From a checkpoint of a small transformer trained on Wikipedia: 2 heads of 64, biases.
Each number is 200 + 30 x the weight over its row's rms, rounded and kept within 0 to 999. Layers, rows and columns count from 0. The size before them is the row's rms in percent of the matrix's.

# layer 17 MLP down (transposed), 384x128, rms 0.159, rows 66-93, columns 0-127
103,169,233,196,160,180,191,220,208,149,222,208,213,173,200,189,242,193,244,204,148,213,237,262,216,214,177,175,219,174,210,191,196,151,228,198,153,163,155,186,249,181,190,180,139,192,219,216,148,206,119,206,202,262,254,182,174,230,175,210,148,191,229,174,155,189,199,262,187,168,237,237,223,214,235,186,224,175,183,168,185,204,190,241,222,187,240,152,187,211,194,273,202,164,205,215,204,190,205,196,212,170,239,184,207,170,200,262,151,187,206,217,181,176,142,180,232,220,245,241,222,188,179,222,186,166,186,185,206
101,158,195,232,211,236,200,155,184,159,226,198,134,192,191,232,206,168,247,184,230,215,212,141,187,223,176,261,210,252,196,165,260,214,248,184,169,241,258,213,211,140,229,163,230,166,209,256,163,193,206,190,172,180,221,195,201,238,194,240,197,195,187,165,244,159,198,160,230,185,196,164,236,226,198,194,172,248,213,174,238,219,183,244,155,235,191,231,253,220,183,171,167,169,143,189,198,183,229,185,179,207,208,189,198,216,195,180,185,179,196,230,134,164,153,172,189,196,221,253,197,172,161,185,213,168,196,214,219
111,179,177,205,144,251,170,203,232,219,173,218,240,215,260,178,191,238,202,265,212,205,135,245,160,220,232,200,223,164,213,212,197,199,202,185,191,164,179,255,206,182,210,209,225,143,236,239,236,208,224,147,198,261,197,225,210,177,211,180,153,186,170,232,190,139,182,186,259,138,180,188,169,185,194,139,183,196,234,161,191,160,219,163,159,218,175,196,266,190,184,275,176,204,165,217,205,173,202,191,197,161,218,245,226,219,217,190,192,246,184,220,207,203,224,208,200,211,162,164,193,232,154,215,205,191,186,209,202
110,209,219,162,165,241,186,209,164,203,219,209,145,167,181,215,195,282,197,196,235,164,227,170,152,238,185,226,218,221,194,208,212,208,216,218,182,241,195,195,230,229,176,152,188,207,210,286,172,165,192,210,209,249,210,224,181,172,202,171,223,151,222,200,242,151,184,227,184,232,183,173,192,175,163,168,187,194,215,200,173,264,206,202,240,247,250,134,201,167,214,166,249,143,162,183,221,151,174,180,189,169,225,189,178,246,182,217,172,178,203,206,182,187,209,238,249,197,210,225,235,175,174,203,253,140,201,200,174
084,187,131,155,188,171,163,189,180,210,178,141,195,266,197,221,234,179,203,234,181,196,228,229,161,228,227,176,192,194,217,159,253,157,193,228,179,147,238,199,196,190,236,179,195,228,211,205,154,193,219,148,239,208,168,170,227,152,175,267,207,178,208,204,206,163,147,232,178,209,222,218,201,218,212,129,181,210,246,222,185,237,204,235,175,177,205,196,242,182,261,236,208,194,183,225,190,185,219,160,133,200,149,192,228,154,204,234,211,203,221,216,183,144,167,190,200,196,227,192,162,236,260,182,209,211,228,173,197
102,278,229,177,229,229,230,162,186,202,196,188,148,217,172,151,241,184,261,223,207,236,161,131,234,162,232,215,213,172,207,215,163,198,235,185,183,203,179,211,193,252,223,202,187,195,210,156,146,205,210,193,228,176,189,164,227,185,196,237,184,170,165,156,185,212,194,195,172,223,246,192,194,182,171,175,207,181,215,191,257,185,202,188,216,184,161,212,204,229,157,245,160,162,208,197,182,134,208,141,217,216,185,174,169,183,204,166,243,132,228,166,194,272,211,185,209,238,231,180,179,149,256,210,229,194,217,192,198
093,217,205,187,156,217,206,232,191,191,178,175,214,281,244,219,205,246,213,159,132,170,168,183,194,181,207,214,240,150,221,254,235,215,267,229,235,184,252,248,201,183,237,157,233,207,227,208,176,174,199,238,191,197,241,185,217,203,167,186,192,200,190,188,210,211,155,169,200,203,160,133,219,194,197,215,155,236,200,226,181,209,164,161,213,173,179,190,151,202,130,192,185,193,234,203,242,204,196,176,244,217,160,187,240,197,203,207,120,188,209,227,196,193,155,190,234,212,203,225,219,188,133,199,217,260,175,218,189
089,163,183,171,175,241,240,252,171,214,197,205,209,248,203,153,217,164,207,191,247,193,147,239,224,204,253,209,182,199,211,189,177,213,194,182,193,165,183,170,221,230,186,126,181,242,207,196,246,171,236,195,173,197,218,218,222,154,173,201,240,181,179,168,141,256,208,192,216,225,175,165,194,241,138,222,147,212,222,213,159,205,204,192,217,177,239,202,248,208,172,198,183,170,228,218,175,183,168,177,164,212,203,184,210,167,198,208,275,183,231,163,235,206,163,175,186,222,138,218,200,277,196,203,230,252,212,148,213
087,176,215,266,150,232,179,183,194,185,213,159,240,246,172,238,181,200,238,255,231,177,174,155,140,240,170,196,184,178,138,172,238,223,231,230,228,208,221,195,181,146,197,246,193,190,182,206,200,255,197,161,218,194,161,211,190,180,218,221,169,218,227,217,193,259,227,179,201,191,218,192,151,156,167,207,234,240,246,251,232,241,258,189,165,182,164,253,189,232,241,229,218,190,233,192,205,202,202,202,205,184,187,201,182,212,206,146,244,217,220,247,175,155,202,195,165,196,214,201,172,187,173,164,210,195,269,193,196
096,218,177,195,178,160,267,251,180,154,208,227,186,203,198,220,202,194,110,175,177,149,225,204,179,206,211,164,165,175,244,228,176,237,202,199,176,200,223,165,190,191,234,182,208,206,222,232,216,173,165,143,204,173,204,186,225,163,250,191,202,163,205,211,244,221,221,218,217,184,174,207,187,223,251,226,210,205,254,217,235,245,230,163,114,209,211,227,175,170,225,210,227,197,230,262,251,225,223,184,185,221,199,193,211,227,204,219,173,164,189,289,156,221,220,179,178,184,163,176,246,194,178,197,248,219,177,169,190
086,282,139,183,238,230,184,162,193,181,192,237,170,172,166,208,185,197,182,194,225,253,199,178,276,133,219,176,236,210,203,162,253,251,178,187,196,234,205,230,258,236,214,120,174,241,219,169,228,201,228,147,188,226,245,205,193,213,205,227,202,201,218,221,198,199,202,194,170,216,218,172,202,223,231,210,209,199,217,229,197,200,221,148,241,196,201,202,173,183,237,184,225,233,210,227,227,197,190,164,188,177,183,212,239,177,149,249,260,203,266,225,171,208,233,215,201,211,175,132,168,192,235,205,198,217,195,176,211
107,184,246,245,149,198,237,229,209,197,203,237,178,137,184,176,180,189,252,187,240,181,187,216,149,192,198,247,183,224,220,247,148,204,188,177,221,157,192,193,201,183,220,212,193,178,169,156,239,188,225,186,214,205,213,274,194,233,170,199,224,190,228,222,173,179,274,157,179,206,199,177,236,205,150,200,158,231,200,184,186,212,176,210,221,208,200,214,208,113,161,225,204,191,193,152,209,172,253,225,168,203,226,214,210,252,206,167,195,218,232,142,230,212,247,186,173,174,200,174,243,205,187,192,226,185,251,121,199
107,250,217,214,203,198,191,194,220,124,183,195,197,216,178,220,252,228,240,180,179,198,192,185,129,135,192,166,227,197,196,207,201,227,155,190,201,224,219,173,171,155,271,163,232,183,195,202,192,195,179,127,253,240,188,219,167,184,156,220,291,200,191,203,147,245,169,179,214,214,168,195,205,255,222,208,181,227,229,162,208,212,188,237,185,187,189,182,184,197,181,139,183,183,218,162,217,180,210,160,215,201,179,172,208,190,211,199,196,162,220,207,172,250,167,235,242,177,172,191,215,209,256,188,165,250,189,256,202
110,288,176,222,180,211,160,203,204,190,193,203,213,253,134,180,198,146,210,201,143,179,165,161,181,164,191,190,223,176,242,156,210,185,217,171,209,152,213,169,199,191,172,206,208,230,177,242,183,219,155,241,226,214,214,247,197,241,198,233,134,180,198,173,206,211,175,190,240,205,187,214,221,252,177,263,235,164,180,203,179,218,182,151,176,189,212,185,218,172,232,261,235,171,205,145,225,197,227,224,171,111,204,207,221,224,140,224,207,197,214,172,221,144,197,177,164,201,185,153,180,197,201,207,178,205,183,186,191
102,182,207,160,177,154,182,241,163,183,189,177,289,169,186,176,189,203,167,186,192,178,168,211,190,211,158,219,199,184,220,207,184,224,207,194,226,205,180,195,195,214,230,179,179,210,220,181,201,167,159,185,166,198,185,233,240,185,200,216,208,137,224,250,195,148,238,214,196,200,176,207,214,229,164,243,242,239,179,204,205,162,232,231,202,189,255,181,206,162,200,207,244,238,229,206,202,256,278,195,98,205,197,289,263,210,213,178,166,251,204,197,244,232,226,159,213,224,194,194,203,237,209,180,198,183,206,188,176
086,254,204,260,206,176,196,128,162,186,245,226,177,236,185,186,203,198,234,214,162,192,206,187,247,200,216,244,175,167,191,240,216,216,211,167,214,204,287,204,193,204,216,170,210,163,159,194,164,199,172,194,196,143,187,184,179,201,207,179,198,190,247,177,186,167,251,228,185,205,162,185,215,273,181,221,162,152,217,127,224,197,208,182,192,178,203,190,160,187,222,168,217,203,229,216,204,275,150,215,176,191,198,196,222,235,202,197,240,195,267,195,168,199,187,209,225,185,107,206,184,198,220,159,200,183,251,208,221
100,150,172,199,223,162,155,149,201,131,216,196,206,194,209,211,194,203,196,216,194,224,269,212,258,227,199,156,180,221,190,225,264,200,226,226,216,201,207,225,180,215,219,163,179,216,234,208,144,199,167,251,170,265,152,182,241,152,190,256,224,206,202,211,157,178,179,214,241,193,158,190,249,209,193,149,193,208,216,263,156,160,184,157,190,173,205,235,160,220,241,168,199,182,194,180,233,133,161,172,189,221,193,168,200,190,139,214,215,222,192,213,212,222,221,216,220,212,244,224,224,222,201,208,171,216,231,241,215
091,205,177,217,204,197,183,166,237,153,203,158,164,175,245,211,225,199,185,203,174,207,175,224,164,130,235,174,211,231,183,192,234,204,229,178,170,248,237,198,140,220,184,206,260,218,204,197,188,191,214,198,205,240,192,166,225,162,231,210,179,211,255,231,252,226,215,186,225,213,160,177,164,188,171,194,207,156,188,234,193,243,210,217,208,179,124,282,231,201,223,189,234,212,228,247,187,205,200,220,171,200,192,210,183,174,210,122,185,215,210,257,179,173,249,190,189,271,158,213,221,168,172,189,138,235,213,211,184
105,159,216,202,192,176,205,179,243,202,201,158,245,141,201,229,230,227,220,226,145,253,224,134,244,155,260,178,254,196,248,218,212,221,176,153,227,169,173,226,213,216,234,179,208,205,162,221,191,186,225,202,200,215,202,203,163,159,183,240,184,186,179,199,141,200,206,227,204,161,199,159,199,157,186,191,210,229,210,194,192,193,191,175,213,182,169,140,108,180,274,200,176,248,194,189,153,198,221,225,190,226,210,251,223,197,203,221,198,263,232,220,197,214,206,191,235,163,129,190,164,222,206,203,206,200,173,200,206
119,178,223,132,238,192,170,167,199,217,246,244,225,227,181,237,185,228,169,185,187,187,234,216,174,209,247,203,182,191,203,263,243,254,186,145,256,236,191,184,205,260,141,212,204,195,164,223,210,236,209,198,146,170,211,167,174,208,249,210,207,180,190,215,234,264,158,210,220,206,197,149,181,224,152,254,164,207,161,210,221,249,193,227,186,199,220,182,171,171,196,160,187,185,204,199,139,269,176,167,221,202,215,252,152,170,200,234,196,180,183,216,204,221,195,219,198,197,153,164,181,177,158,163,211,201,194,210,196
089,230,215,235,232,239,163,194,171,207,187,206,217,237,234,229,186,181,264,201,195,148,195,198,201,257,162,231,222,221,162,198,203,220,210,159,208,179,188,269,194,178,243,199,171,161,172,253,176,184,185,221,218,222,158,156,214,231,238,199,194,170,232,210,190,216,175,212,223,178,235,176,221,210,154,208,202,159,190,245,167,180,190,184,165,213,218,239,243,222,243,213,176,208,140,218,213,145,153,201,211,220,269,233,143,251,214,146,172,226,182,180,210,255,190,151,234,148,173,176,225,210,200,195,232,242,190,219,189
108,213,200,243,228,250,258,164,204,252,237,187,179,201,157,168,178,174,235,180,201,262,238,191,218,193,199,137,189,177,229,224,208,147,185,207,263,208,202,171,185,194,207,193,173,181,199,253,250,231,243,256,213,236,141,200,175,180,196,199,204,192,197,221,180,201,231,147,210,201,176,192,205,219,206,202,203,149,177,214,227,164,194,206,272,212,208,208,160,163,199,189,215,209,233,197,160,242,205,169,210,213,245,179,242,189,226,174,151,216,180,277,211,144,228,220,220,228,176,238,235,256,176,201,157,184,226,216,186
114,193,268,162,215,213,240,220,224,182,225,240,234,185,240,169,209,271,188,258,156,169,204,226,156,244,248,192,209,199,208,127,195,142,196,220,166,174,186,196,190,202,270,162,195,176,203,193,168,182,210,167,172,228,189,212,227,152,213,232,192,181,162,184,238,198,169,206,164,179,237,257,224,201,211,244,169,206,223,196,256,152,194,208,189,183,225,154,212,229,200,152,170,160,210,202,215,234,180,209,232,182,230,163,223,237,216,156,210,252,196,170,193,149,188,219,224,160,191,185,241,202,235,196,174,200,225,180,226
091,239,217,232,180,221,227,164,184,196,198,192,134,194,210,190,222,205,166,236,208,209,247,233,152,192,172,176,155,167,257,232,290,166,220,192,165,146,156,224,237,224,192,167,177,199,200,182,200,143,187,207,199,169,214,183,139,183,203,188,257,131,212,167,206,220,237,172,182,209,206,210,230,173,234,220,168,180,179,162,232,211,190,191,223,207,217,239,184,198,171,202,228,226,268,254,186,144,211,197,203,272,216,226,194,245,193,210,199,194,219,176,238,202,222,205,206,198,243,202,233,224,265,219,238,201,183,209,177
100,185,185,138,216,224,202,208,163,208,199,246,183,155,232,186,169,215,239,223,230,213,151,218,272,204,223,234,201,195,188,203,243,138,203,210,193,193,210,218,221,206,177,229,260,186,213,218,177,204,219,170,209,239,182,212,282,228,168,228,217,185,200,189,161,215,203,187,189,174,207,221,154,168,281,227,228,168,217,142,192,212,207,296,187,218,192,225,182,174,286,169,181,179,233,160,206,200,215,216,220,197,188,210,231,173,200,179,212,183,237,171,195,160,190,157,202,197,229,171,216,245,156,187,169,237,243,207,200
116,198,208,175,187,190,196,180,210,213,185,159,211,231,253,190,246,177,163,219,208,124,171,221,190,218,195,260,219,259,244,245,185,219,218,170,225,214,208,169,213,180,206,220,236,199,225,195,204,194,159,205,245,188,262,210,210,215,147,152,225,144,182,216,215,124,203,196,216,109,211,169,227,224,214,172,170,163,178,258,224,203,185,211,257,199,228,162,223,188,246,183,231,172,210,180,139,180,194,199,217,189,202,239,237,202,225,212,183,248,194,217,165,242,187,210,191,201,183,254,232,165,229,181,178,166,164,195,206
081,218,230,170,190,225,161,190,188,164,254,181,241,184,230,206,207,135,207,210,198,205,194,143,233,211,187,181,276,201,178,217,165,221,195,248,218,202,243,205,271,238,223,217,214,158,189,136,162,161,162,253,142,225,208,207,189,210,235,219,194,236,207,225,237,178,180,208,254,176,185,187,209,142,148,224,166,200,155,184,191,196,236,204,223,262,189,214,180,185,203,157,170,270,190,199,196,211,188,150,205,259,216,247,200,182,184,216,186,215,217,179,206,160,218,212,234,207,135,228,174,180,191,186,217,185,193,173,190
095,284,203,200,223,195,167,174,221,208,207,188,207,187,241,201,225,189,192,213,218,185,224,187,182,203,219,185,267,193,245,172,197,216,229,153,195,216,214,209,201,186,186,214,184,219,220,185,173,169,258,192,254,216,192,183,139,270,181,219,155,212,184,189,187,247,162,216,213,179,237,215,222,272,173,199,223,200,181,179,216,219,188,240,231,181,201,244,123,173,209,156,215,157,235,174,214,215,195,177,143,160,209,207,230,239,215,226,205,243,198,287,236,205,207,224,207,209,154,154,214,212,247,223,173,158,234,169,163
# layer 17 MLP up, 384x128, rms 0.155, rows 67-93, columns 0-127
111,189,186,198,211,188,179,187,219,146,157,192,201,195,186,184,148,180,212,227,221,214,205,244,260,280,120,199,213,276,233,171,174,221,166,253,196,209,199,215,187,193,191,179,229,210,245,206,161,170,227,198,194,197,231,178,228,199,152,170,148,186,177,202,245,192,214,142,192,204,223,196,186,207,269,196,135,208,205,208,197,207,229,225,194,205,161,150,249,217,222,199,179,187,164,190,208,230,161,252,209,188,175,174,213,190,196,174,219,229,188,188,188,157,182,201,217,238,236,147,245,214,228,210,207,241,175,153,271
106,246,203,233,235,201,200,230,197,113,173,237,154,228,197,203,184,193,176,211,176,217,199,216,200,251,209,171,203,229,269,213,189,198,207,196,217,148,255,199,226,196,110,171,213,200,217,172,190,222,193,187,211,200,228,135,196,204,185,187,232,178,200,239,178,146,159,230,205,168,232,163,245,225,171,202,245,204,232,189,159,157,209,170,194,203,237,235,225,222,241,212,194,112,165,196,206,165,184,238,238,178,235,183,203,162,176,232,147,228,222,194,172,180,174,217,226,160,234,215,188,198,216,189,163,192,211,159,165
105,199,206,149,235,200,240,203,198,193,232,168,209,216,264,226,196,170,216,265,186,181,213,168,213,183,248,209,150,235,226,234,219,123,196,152,176,182,247,219,230,175,154,226,190,156,170,251,190,233,172,222,219,194,252,227,131,164,162,132,195,157,221,178,157,177,152,210,270,193,241,200,214,251,172,181,215,202,183,209,250,202,196,199,194,194,225,188,193,241,151,208,245,213,186,182,170,189,180,202,212,234,228,174,183,220,154,208,198,197,188,237,212,202,196,161,209,205,233,189,158,193,231,223,190,247,194,186,202
088,198,207,279,172,243,187,175,225,205,255,222,191,226,200,247,227,180,198,154,209,206,159,233,173,220,203,190,220,226,204,133,216,244,210,225,164,231,137,175,188,187,267,203,199,219,259,223,176,193,212,206,187,162,211,220,183,163,155,179,231,232,200,170,241,221,198,183,229,182,206,166,221,177,193,177,271,192,161,217,220,209,155,197,233,218,205,220,175,185,209,221,230,156,160,207,221,232,143,179,218,244,204,184,183,222,192,230,235,244,204,204,172,172,211,194,228,242,211,204,226,149,235,258,219,249,164,138,195
106,186,228,134,183,181,186,238,199,186,178,142,212,209,170,215,205,213,187,196,229,253,176,238,204,201,176,174,206,198,150,214,151,232,146,272,193,197,328,185,150,219,180,207,233,231,232,225,245,187,202,211,204,224,234,192,155,228,212,156,186,222,180,193,216,185,213,177,199,195,244,200,247,166,215,219,192,204,206,217,165,197,179,182,197,176,212,152,165,211,227,189,236,200,212,248,194,168,237,229,244,200,276,210,196,215,165,229,166,250,199,177,210,199,192,229,205,193,177,202,210,210,127,191,154,204,204,174,177
093,232,233,235,172,235,236,235,183,189,201,227,212,124,180,223,206,157,228,191,226,212,158,230,228,174,203,220,216,178,222,210,210,128,210,193,198,256,213,213,184,199,185,227,148,233,165,243,184,209,233,190,171,228,151,228,177,163,220,206,196,264,169,178,182,153,193,180,243,169,219,187,191,197,186,191,235,203,199,234,205,213,200,232,208,182,191,259,241,150,222,192,214,204,146,219,178,234,227,263,187,206,175,145,163,219,191,220,181,223,165,188,168,185,156,185,152,165,205,205,219,174,294,202,247,183,198,160,177
088,214,164,212,165,167,205,214,210,187,160,214,221,149,180,233,187,212,138,185,146,188,191,164,222,226,152,295,208,244,200,228,168,267,143,224,157,157,266,185,215,216,167,163,182,169,189,194,188,239,217,151,201,184,191,207,190,200,236,209,219,218,202,210,215,157,162,198,254,187,229,237,168,208,247,193,142,204,232,164,230,199,190,202,162,153,228,183,141,195,222,158,170,193,228,203,180,196,224,196,234,190,188,211,175,245,221,238,196,187,193,171,204,194,181,213,206,209,186,206,202,126,169,176,226,167,210,183,239
090,139,201,208,222,225,183,250,169,202,223,194,216,196,202,210,206,197,168,194,170,186,153,252,226,197,208,243,239,210,225,207,138,190,179,180,241,276,233,223,213,166,243,164,187,195,249,188,194,167,214,247,191,181,206,185,230,183,219,198,175,239,184,183,145,254,189,260,227,201,217,233,256,206,238,261,177,156,194,152,241,185,169,204,202,182,209,202,203,245,169,185,196,223,175,223,176,234,212,213,206,214,212,228,231,220,174,246,210,232,237,171,205,219,241,189,212,136,182,247,280,199,234,210,158,225,199,194,168
096,158,153,191,211,198,182,182,219,208,149,176,239,153,220,206,184,203,192,189,157,122,178,240,223,213,221,157,173,218,201,244,200,162,182,174,160,179,176,210,203,224,175,161,185,194,222,219,214,161,199,203,227,181,254,221,189,175,144,155,208,166,222,182,196,236,174,199,231,195,224,204,227,163,270,252,213,185,203,226,168,211,286,219,199,213,232,245,206,182,253,123,209,177,163,194,205,200,196,222,214,199,187,173,195,169,171,177,185,257,221,184,235,218,214,136,197,167,231,182,148,226,175,204,180,209,167,144,188
093,152,197,228,153,162,190,189,198,208,201,142,229,191,229,205,215,177,231,194,199,205,146,219,178,220,180,200,182,182,168,219,212,153,223,174,198,184,202,203,210,137,193,259,216,142,201,266,233,194,202,254,191,178,157,198,165,187,225,146,184,214,146,226,218,180,227,173,186,204,210,197,237,212,178,141,166,202,159,251,182,190,174,240,243,230,162,235,211,236,210,230,222,168,179,173,161,200,185,230,251,227,224,216,172,199,226,174,157,218,131,195,178,136,171,168,177,240,183,208,223,189,215,244,220,165,175,252,178
105,185,204,190,171,216,183,263,190,188,151,255,241,243,252,204,225,174,191,209,179,129,223,252,261,186,187,200,217,198,218,187,149,196,214,136,219,183,175,202,203,230,189,206,186,147,174,219,210,173,204,204,201,173,139,172,201,186,214,209,193,248,198,235,182,182,166,197,183,193,184,215,174,166,181,206,257,179,200,166,186,177,253,199,152,155,187,159,150,236,253,198,206,251,198,156,253,187,176,220,154,173,171,203,182,184,105,209,192,212,168,200,190,217,208,189,187,244,187,221,212,186,238,213,244,204,152,214,215
098,193,238,184,185,219,230,190,232,206,238,230,162,238,148,133,277,153,141,233,187,213,187,205,193,216,215,144,166,235,232,235,191,214,221,163,215,171,246,208,202,189,154,223,215,191,203,209,205,236,218,209,183,212,135,216,206,232,229,148,157,146,207,204,197,187,180,243,210,235,232,188,213,164,222,190,245,187,187,219,219,186,177,137,194,202,221,231,191,230,211,211,165,199,135,217,229,186,209,226,198,187,188,221,183,287,192,159,178,185,216,168,186,237,202,164,182,214,200,203,214,187,207,247,259,170,253,246,199
112,195,234,202,189,199,217,147,190,210,215,228,237,215,155,276,216,167,162,183,130,243,237,193,229,167,236,185,155,222,185,153,174,206,187,200,261,203,167,177,246,222,181,199,231,208,185,204,149,215,205,193,192,171,217,189,217,176,208,183,137,220,224,235,209,155,148,241,160,99,160,212,226,218,158,212,208,251,220,240,244,194,185,264,191,176,196,182,177,190,220,230,189,180,206,247,230,191,188,194,192,161,217,236,209,250,170,202,210,190,188,209,250,179,183,238,221,190,212,158,169,165,199,183,206,225,195,179,200
099,197,204,217,197,206,165,190,185,217,180,221,158,215,182,174,165,187,209,160,192,227,193,207,236,221,228,181,221,198,202,140,216,200,163,175,216,77,126,227,197,188,174,252,223,156,220,213,228,246,193,192,211,198,201,217,234,230,154,186,231,229,178,190,156,225,207,235,171,196,221,244,205,158,215,142,187,135,203,198,235,256,179,171,231,222,212,191,191,251,198,218,174,148,228,176,256,179,214,176,194,258,204,174,225,247,180,209,238,163,179,173,226,226,212,244,231,188,189,191,243,192,182,201,177,246,180,192,201
095,190,205,141,180,179,164,240,217,192,235,187,192,187,250,199,165,247,172,196,186,193,235,208,184,256,173,207,154,206,196,190,164,185,187,182,167,184,173,160,172,186,166,221,214,226,213,195,268,188,190,233,175,265,138,155,227,185,164,207,172,245,150,238,182,206,259,225,225,148,236,183,180,209,204,168,200,197,173,178,181,206,238,222,198,179,219,218,218,220,228,191,262,262,189,237,211,169,200,223,179,193,242,173,238,196,157,174,144,195,239,174,164,198,199,211,222,232,266,169,218,161,226,255,188,234,197,206,178
095,262,201,209,189,184,155,212,178,193,201,214,201,173,208,198,186,209,183,252,137,213,210,172,120,171,210,257,148,202,195,237,221,186,177,206,179,164,199,269,225,217,215,204,191,205,212,243,189,237,199,248,200,177,191,271,215,212,126,185,179,191,145,170,191,197,171,206,165,148,249,195,219,256,251,203,239,197,192,183,208,232,163,208,149,223,216,182,197,199,171,229,200,152,173,241,210,166,191,202,219,177,177,191,176,241,254,175,190,197,201,181,112,187,215,181,241,180,183,185,163,213,225,227,237,181,185,194,188
093,206,215,231,210,193,193,199,203,216,144,182,250,191,188,169,172,185,190,217,233,213,167,194,196,232,189,219,166,201,155,166,190,250,212,155,249,148,209,169,239,254,196,209,197,224,204,238,182,161,215,215,257,155,181,210,211,183,233,158,191,216,232,178,161,144,171,135,219,188,240,191,231,262,246,239,224,209,206,175,237,170,203,196,176,200,202,213,200,217,147,145,213,160,185,247,224,174,226,204,204,270,173,220,163,226,230,231,201,219,144,221,216,172,177,187,168,235,209,148,180,164,216,199,254,203,143,222,202
101,168,213,184,191,196,215,209,173,208,206,185,192,201,219,282,158,245,255,211,164,262,276,187,209,199,216,166,220,195,186,258,231,267,145,210,159,234,208,183,277,228,171,208,155,172,201,167,234,189,172,260,229,206,216,222,222,198,228,218,156,202,159,182,177,189,161,171,245,222,206,186,177,221,189,213,229,179,202,196,221,189,205,211,204,208,228,168,188,220,204,201,218,227,190,197,193,181,173,185,276,154,191,202,192,178,207,200,181,206,253,209,210,168,173,194,216,138,212,211,212,171,157,227,191,266,186,151,149
105,198,214,225,198,208,187,196,244,199,159,129,190,160,262,219,197,181,159,228,252,239,185,199,167,179,225,216,171,181,204,232,188,239,172,138,167,204,235,153,232,213,236,178,237,191,217,193,142,201,203,218,232,195,143,244,192,149,247,235,179,181,216,249,228,213,155,226,199,228,172,261,187,239,192,152,221,191,177,224,232,186,188,255,204,207,239,239,147,190,200,218,157,190,181,209,206,200,203,147,188,202,188,213,195,158,161,185,196,244,146,236,177,229,224,217,181,231,209,222,170,162,163,154,208,198,179,231,222
089,188,186,178,170,246,233,228,235,172,252,210,225,159,158,192,232,213,161,208,170,169,219,180,159,186,230,153,145,247,231,190,213,212,203,214,167,182,178,134,252,202,161,224,165,214,205,242,214,215,177,189,195,210,204,244,153,158,216,156,178,235,227,212,231,165,232,246,179,226,173,155,213,197,193,171,201,198,256,207,178,194,234,218,197,197,181,204,191,215,188,190,230,221,226,120,221,250,253,217,228,188,198,219,215,187,138,216,217,156,228,190,218,237,229,199,156,237,183,191,167,165,181,194,186,114,217,174,209
107,171,179,192,200,243,265,228,177,217,153,204,213,170,217,194,183,231,170,217,161,160,184,187,181,173,220,199,192,197,173,147,210,195,221,195,239,183,252,224,243,200,218,250,234,235,155,252,223,279,235,239,143,199,188,204,195,139,289,174,143,199,159,211,225,175,257,196,201,175,216,214,216,170,204,241,203,182,203,185,216,185,195,199,184,149,240,172,178,192,265,172,195,208,230,225,239,212,227,213,225,193,186,168,148,218,225,165,180,217,215,177,178,187,161,257,170,189,226,185,204,217,220,211,193,201,168,192,239
110,219,237,160,240,219,227,216,186,166,196,192,277,212,225,169,205,226,205,250,171,190,228,171,185,229,216,216,191,212,215,99,230,188,194,198,223,180,193,196,193,174,221,209,222,139,184,224,195,208,249,183,210,197,170,200,181,227,170,239,255,184,188,156,238,222,213,202,188,171,269,225,194,217,258,234,166,193,201,263,251,151,230,172,205,215,216,221,200,161,214,119,183,177,222,175,205,206,218,183,207,203,147,173,200,245,173,198,201,221,225,180,218,157,195,234,174,137,196,201,212,212,227,243,132,218,185,184,199
092,190,224,183,240,165,181,281,151,234,206,170,199,211,198,196,249,234,185,161,171,195,242,186,247,223,227,197,195,198,206,114,177,175,169,177,197,227,269,174,194,180,170,223,161,207,204,212,164,185,146,216,221,170,214,172,214,149,255,167,177,208,180,208,148,176,228,194,206,237,211,212,261,224,206,220,230,199,210,202,154,171,267,178,198,213,229,190,208,243,266,215,172,186,171,224,179,182,194,202,200,234,200,228,191,237,194,157,169,150,226,133,197,190,193,229,152,208,182,191,170,191,180,219,225,161,186,238,213
092,283,233,198,212,198,209,179,194,142,156,212,177,186,230,205,207,222,162,214,199,214,205,159,179,203,223,171,205,212,238,197,220,175,201,225,240,188,188,120,198,185,177,175,202,237,148,181,193,184,156,208,238,168,243,204,158,178,197,187,203,219,239,257,205,126,239,169,197,197,224,195,219,180,137,183,214,246,156,245,192,205,165,164,159,142,217,201,178,179,219,175,215,179,179,216,214,237,195,213,205,197,228,217,240,238,195,206,214,234,144,191,195,209,234,240,191,199,250,234,253,178,206,211,227,257,176,177,272
114,197,216,238,176,219,187,174,259,187,187,208,177,196,167,153,181,256,201,236,205,213,180,198,185,186,194,222,210,286,147,180,188,205,190,239,207,228,234,174,188,217,171,183,249,152,235,182,243,228,223,213,181,160,174,177,192,167,154,188,195,186,176,186,193,179,238,210,275,170,234,222,201,251,208,193,188,196,194,224,163,197,180,229,224,203,188,150,227,181,139,217,181,195,229,246,161,238,184,200,210,139,178,232,222,186,159,183,233,165,148,250,225,153,216,195,264,202,203,178,240,185,155,251,164,201,230,191,183
087,167,241,190,203,212,213,179,213,189,230,179,181,195,177,227,243,201,206,219,174,258,218,271,264,255,208,234,222,199,246,146,180,148,187,296,136,193,125,200,216,177,171,186,211,192,176,203,191,193,206,207,209,216,263,226,201,230,205,267,207,195,222,182,140,255,180,234,209,176,170,182,196,196,213,231,233,227,188,161,268,196,173,176,244,227,206,216,209,180,210,159,186,225,150,209,230,192,202,196,185,188,200,167,211,216,222,167,218,199,224,163,185,238,194,150,234,217,217,232,183,213,199,243,204,226,194,210,183
100,132,261,187,217,215,249,182,207,170,236,183,198,155,185,107,210,215,233,210,222,143,227,257,179,240,186,220,232,208,245,211,207,181,166,178,223,168,240,180,237,196,216,202,245,179,187,208,275,224,189,205,215,241,206,204,248,168,209,188,222,190,190,206,186,163,156,155,170,178,239,198,176,174,188,177,149,233,226,227,212,201,252,218,215,156,194,165,200,203,209,182,210,262,159,174,186,197,219,259,212,270,159,171,201,225,219,209,241,203,219,197,186,170,169,182,232,210,221,201,259,201,221,203,189,185,215,180,186